From a checkpoint of a small transformer trained on Wikipedia.
Size: width 192, 6 heads of 32.
Training: a variant of Muon for these matrices, 217M tokens, 13227 steps.
Each number is 500 + 50 x the weight over its row's rms, rounded and kept within 0 to 999. Layers, rows and columns count from 0. Numbers have three digits each. The size before them is the row's rms in percent of the matrix's.

# up: layer 8 MLP up, 768x192, rms 0.129, rows 742-767, columns 0-95
# down: layer 8 MLP down (transposed), 768x192, rms 0.202, rows 742-767, columns 0-95
up742 092:483555494526436466399438489436507467506498602539466501579520499468504474536504488476427509493403485486480541408456519502475475573563526430519535587581455498572449432512585420484475538531548477508518586496425452519491534494488520579595420544563522510474380528429540548571533495551588485501
down742 096:511552470501510514577560458424585516573464530447569444580613454496481496469571432503388524541583475544433487494476445533486549470479505415469572544496548504451538438450357501353564544482464529561540444453502506521576432471504534485500483552396428519492652551493532489425409508587505490500
up743 095:497450491517463498592463506573443562454437541503450469386517403493546508547495562547563500539437489577474465555481434495415492426376513532383491394594456513547517566498487546553495462499455575465510498492479554445556378523491607490530406503539514520470489523483519593502519413530493472400
down743 092:486501482505548546545468525612563502529531522529524436506455470607506395528495480550499511415452504466453597476443491474516547476474569527488578413539517439451497336500474540467451511518535496539466491471431528519508531551534457498467520465498433509418473508485441495428545528502481458534
up744 099:427354544555499469510560356514495437474549546473494444622469546431537562601438449513456535527482447428464566439533507399479501474448529487459445529547417497509507498500486528554571529559476506508472477466470485516360507545495461526506506576598553478566477462506543564421501502567568509497
down744 102:409517487507522516533493450457461536430454467507370470495412550530511526536493465448528399560522364488466483465448493418496492519451614518497513456496529423466507513515436496547608509576465534525543532593546458451475515505497474440523456458481464477497571466455440566490541472530504504514
up745 094:462425540486472525502513525500527421524485450473527485462493519587479576536514450526500449463465523427533583494475398425493534497533440598485503615457499498434515384463509580525508536518515493538503591518508562532508450422435400481481455476502555529519508534489520519524515554506608431556
down745 103:588526421474560494583530593508562471560533478540511465574512447401487518563510528511502533462496504493483511432507537550506471428466459495494501580504494546479572403492453578544468514579442483586512434474521492467501486514528547587494470448561491454556521431486557391499521460535677420551
up746 101:507416521531532424408432363462535546499492533469489518529571559476494448494555509430457484574550548525428487593491501589551564412440480491472416503503518634434508492527499563540397483577502547431472484565405502505546567460499502540495432502414558495603492495505459529467514412509354493494
down746 103:513487545515415470425401468493439501541546473412492389555485517507472472515544444536575455609376598417474547570548523544574475376477406538502492481493501546511508453566392550553443581496472405480531532441463524485512522461479555533482508455458453534560507482486490483593526466465420447490
up747 096:485558430454574403433483429509466466471545607517555484500555510526414523552537503505529499512544524578460504513466513503467456390503473583448543479601510560497533454565430458509582571493498547505536504528479378479514413455611369492447500431497418461525426444523509512491488612473511549441
down747 087:476543500534445540582521490465454409466421483437520551409508452463541554497590396497460494489522562501463544434475525536519469574535523459590500416494514518457447568481535511556503505452522564560480548525606591457545602506415517481484517575524535455446489463501478511494452405535436478507
up748 099:427465492527505430498488495590509510528489508491517470520537530418469471434505589577464559477588512448540494518467483542563506522392541537546489400487556517540555485473479478451498448570542490517507546490454496447478442554619432455446480483478512477467476571559472523487504503473504465451
down748 104:465503496474447449473448498469495551547484359473566576517493489455573466562434414474466583446491576419395532442481530466448449413482441512492439420474595486543503465495484497477461479486548492466581464518500472501541469426502482595522495476483493479489541512405493520417447487404570573475
up749 117:499537455538506420507493533528413510468500530517441461491486417535484553457538579472585612544496561485472509605491440463480499472496457553470497553409496439540486480595399575495541415525543507529489466501531473499443517549533414485568527452463482505528481396441492506471514531476474444525
down749 116:494462485483552534542550472498423482489481493513462477447446541489576534462494500535611498511537375516427465435448493516513554553532498561490435596518470517483461448572445543446508498478512501619386473439444492529523420429531522501483444493491549359535498598472599518579526490435545581542
up750 086:479551551449418558494494543517455455468503581494501488602465640515562531527540540443520476482443450486520468441502643458503497493481458543329492473525618493522478492522476430466446509414496538467479462526534484491559440469460455526522505459452537511514487509502474455500513512468527480490
down750 092:415516539582493480438444490527419497601528475503502566507491534494487507565478533512474508421532499526537570445522482446539524490468447449491462429477501488511465571507508412464602502480391447470548439472540452531498472497470529588476408556534537423510433540465501446554380537469518468517
up751 088:443491529562501578491444489504499565496538505539585412377495520514608493450515599505452557447421557522448461575533550508482569518523424490491424504483539557555467490462514570497546479570572521631466534529523566462533430523500612508539565518454472456529428491374479513449485501476512518330
down751 093:501469468504485458479595510478498543523510469433454504438490483374425520535396551529477495551492472481491503488434517476467455630482547538504556589559528472489499469563594500480536498468466454482508514522436549474434590333480517523476439457464411406540550510487512477465475515402454410490
up752 100:414470473466584514472486411519468575525461406603432438611439547545458476629497509456451489462431525507539485575535510459454524525527530585431541522459448458535477508521477459487489474506468524464360560529464403480528562515439525566598477527464531539482458408526533524572541417523428520511
down752 100:597528583532563563435452428449457467444435523436552486499602542522540435446461505564597473536512500550496447398527544548454562521407458577599467497460577472472479606495507570497510488480489527494547433559549489445441521444512517394462442466517487541523519442487588525420501501480588433602
up753 094:542413506448527545465533542560447479468523502501504404432536462486481409378541521476572456528583503465517565460453580516533488577537510532396464449545441450556455494480460498508500535447494575536478470455604459503548550501509554471489526495502481596480470518486463586479526544489463508403
down753 098:505438503505486506407490546510553515471420553599541525576492399566507506548410492512425529501462434548411566478501507492551562480503521448466586528554572513491484454498434597516557575486525536437563476531453486477444498593527432450488477519426519555557551498390506535483499468470527504571
up754 090:511553522547407460595534534407502576549608455410477451524571540525455508554454467463435491412401556528519518600494440451477448491443413541492573491550444495486450512481513565536476491481498535456600481471507518513512400541523441555517464484613472548476415479468555534482429487530450508513
down754 086:514375517613513469490587446487436440453544447434514449589485548595554410351534550565456510431569521497464588477509515448476547432492539505543508451478465530560475488480468467575506530442419429500454596567416417435490525610595496456510545435517487497442498478520474493498616489519548471509
up755 116:461501468505550523523468490509423562645577515532428498517439533510474531457487453463423507584536586497473503534484435461500448495439498572482490628530488493447507521547460450487521538509451450502617439408435473445531494493497477477520557546495517594496451564445403534526477550526527471563
down755 117:557511503427509589505434439476508450403550420539477544515435471538442435468553544556548549507488574506565491424496430540578549520527535607432538449527482589478461496487443511614505436506454435509578448524405483446584538533456452532490613509516521431532538540505552491461457536456585564552
up756 094:477469606521481491499574453562539532508466446516524497548503593411441619556468513631402561510428552456467453560388435451446551546547510483393443619497530504549511406529531476550461493394529519570573527510453503560490475509535496484477444505406546496568514467480496565454421496445509533520
down756 095:528499506489513449553544526554547495602546513522500523440572542510493401390406479499490483524511472503448517427528462492533511640539395515500465464519609442488570636518512476485490546492570424476501531469463437424500510499472415505468576443523430482504511593491456481558472563532456483508
up757 098:513469501551496473521532500514443482525512467399514553517451525453425528480552502455471467482521491525523485456547461541479624557553561566548530411417509605483465550483478527557423465458494573517421518520417529576557496522381549509521577488559555548613484524466422573547520508494513515474
down757 097:475497420453529480509484533459487511601409622485482503522490482456470543442554516534529557497595543514487471450524539513584525564527548412477449501454515416475508525475462536473509487459392478577533513529453530450513594436472540430498510474552523524573485569563552419536559440533542517533
up758 107:498554475474526570538465473481503597513512552522551490465444544480464453469589415454466579482460548422496413433428530474543460539468472524453452520491382549449552507545554440512487514538537470499506543504423499392484558446556513526543565469545469530533512506497493452416336496505514504440
down758 108:459485486570518541484479459505436509493498494527546415492464546545504572554431443488466447505559492501382489455527455459404626467485555467566496536492495505538498492526492549460390483496484436519452599481561476495476519612485402523514503422473555553640504508554565652632562518488432529489
up759 096:521449513570537496398462614572489527498576556541579515499531519459551536421462488471538534463483549495454535344472476491531558387443477439439486399526507380446513525547577555442559584495515457420486532566516503381563542500432565527465490577455495473545487504542539569531526449484513513469
down759 102:515482456484541475485417589454479538443459478467517467545419507577519415470550491504555545450490573542415475554484430496603396505370591537441524414539477484535484463565437426457466462433522471459456518515515523484541435502487571455554516519472457484535506563437535514439504534363456558541
up760 100:489445527493516505491415420489575467465535555505492463549447528552544546492578533459494457552572498557532496530530474467484498577483522507561475466524471510484588476485448524473510568544597549517592502553561578465482499591483430496508521451478491477385470548464465458503418573501628430438
down760 097:451446520518533483552469431556543539452577564465505494512392550568577512531494469547472509504575451608466520421511510529509522426552476564501384379561465409534479469484475504471573515551519517468407408455434633475506464475441422399483519447582569512480463482470516462566588487491511476426
up761 085:459513513513493461553411567526598544568455450477458477497473455411533469540489478446556510455463500572446500508565520562456519478547468542487578500456433530567469568488443563550561510492530566494416568451511524538513422412536527384569554445532449482491517444500594564533414489510468533525
down761 092:496462468605523477490527503314482522479449499513554460499539473540450565417449512460401450596491505565383561517536489447503498588625518498510532552520487435507534440548511476427490488516503461536530473423447465498498441614475525485517498435516479549542507548491480560470560510506536502446
up762 098:443441523483520534508377387469590514426567448490524457537528484475447562457472478484502387449494515567436509485503580412519479504553524611489516482500511507465497436489468539432461538509562544452475505481421469525463440583471565511471523492534560514516473602461506551507489490504555530539
down762 097:514559532447546503539545408482458493586486463551473563448495431446491499558391485481513523494507514596581468443550502575518468558513554524518487481502426494473496539454486512484488513491427518529430463510503520431451511553446546382445548448551579544508453682563454504531471471472455445512
up763 096:465594464554443414362498507529537581515501487500510641590476517393575499518541457453473440535552491428507513528466527548503430528516505496513562487442560478479508526440482483538526485455488517570484532487540629447498508573465543527495472499461512510490409444443563535499514512518458486460
down763 092:377472455527476502500549601498493501476366468451560439485503642462375581545509498506432449504507556451458510519463460513421445496467439478600499494463468558468394483483478545544480556513485448518518525499540400522499534473503508542482534452553527488552543405575438484560456450530587415505
up764 102:492535549509579504538526558527526489472429343500451484501550553488501509514567456521574506512532537609541487498511554503439532403455481477517452519456517414530558464605461481483561457492492503477460511449494494562490504483536451503482488559402537552507501561456404459543519484563498433513
down764 093:517431526489389547535471508559539489488571441470472519507479489471592499493507569530483477498569390450513499466499456433549534481527409651411433516501467520494434480490493540592541530443489452524441518477499499438434574462459486542446529430502539548447476526508454536550522553468463491388
up765 103:531447542372481544531461376514403467606440541563392535459482476470531535472520514480533536538464487488511516466519423583532475487526478534422480474569533561528466514476455559453494485491443508481551509495591373518453493491519549413421454460517539540552463514503507458572518558485578509476
down765 111:479395433463492508541453448505526440559509488542406549590490594512498603480487496520571571543469488482442525498545398384472455465499499476519434537515549541446482476508474560531487496525405523418507470508512464484551482483508473464516444462575609517491474488388458497479537545577598445573
up766 092:494484512512459451532497465480466504500438466601483509517473535559492530530507477493454424466538453558531502483540615612525538547410449514473466384566574557493482579450407561517513467541463497568542513599485456494458550548551443512462560456512519501454514486404492567542463577497436438394
down766 087:461454503606476418570447483497470383444492445459465399441569435532571530497621448517491577574493449520427531447471430501510488475541511543584582489510471540381549507521536531472438458479595492472491539486514486465579401471504432544486484477470510536615616566550549505526612490507538481540
up767 098:455474528541518442466489428491575447606440549527499468603560527474492467562452541485487449553483472424513566567435608521483507535458479420420570531481474518526592595526515487503528523419460433448387515476541381417451410531562586568588439487498537491505495547495535591545441459439511535531
down767 092:491583564456468448549446514442526473489501491482516532524527472502467534500523466571568552391406605484553467391382492523556509555517546422518504549507510465492483488464464466422528503564485535519514530539473561542387497427502538460472526443539431490511509574500514494633600545520439491483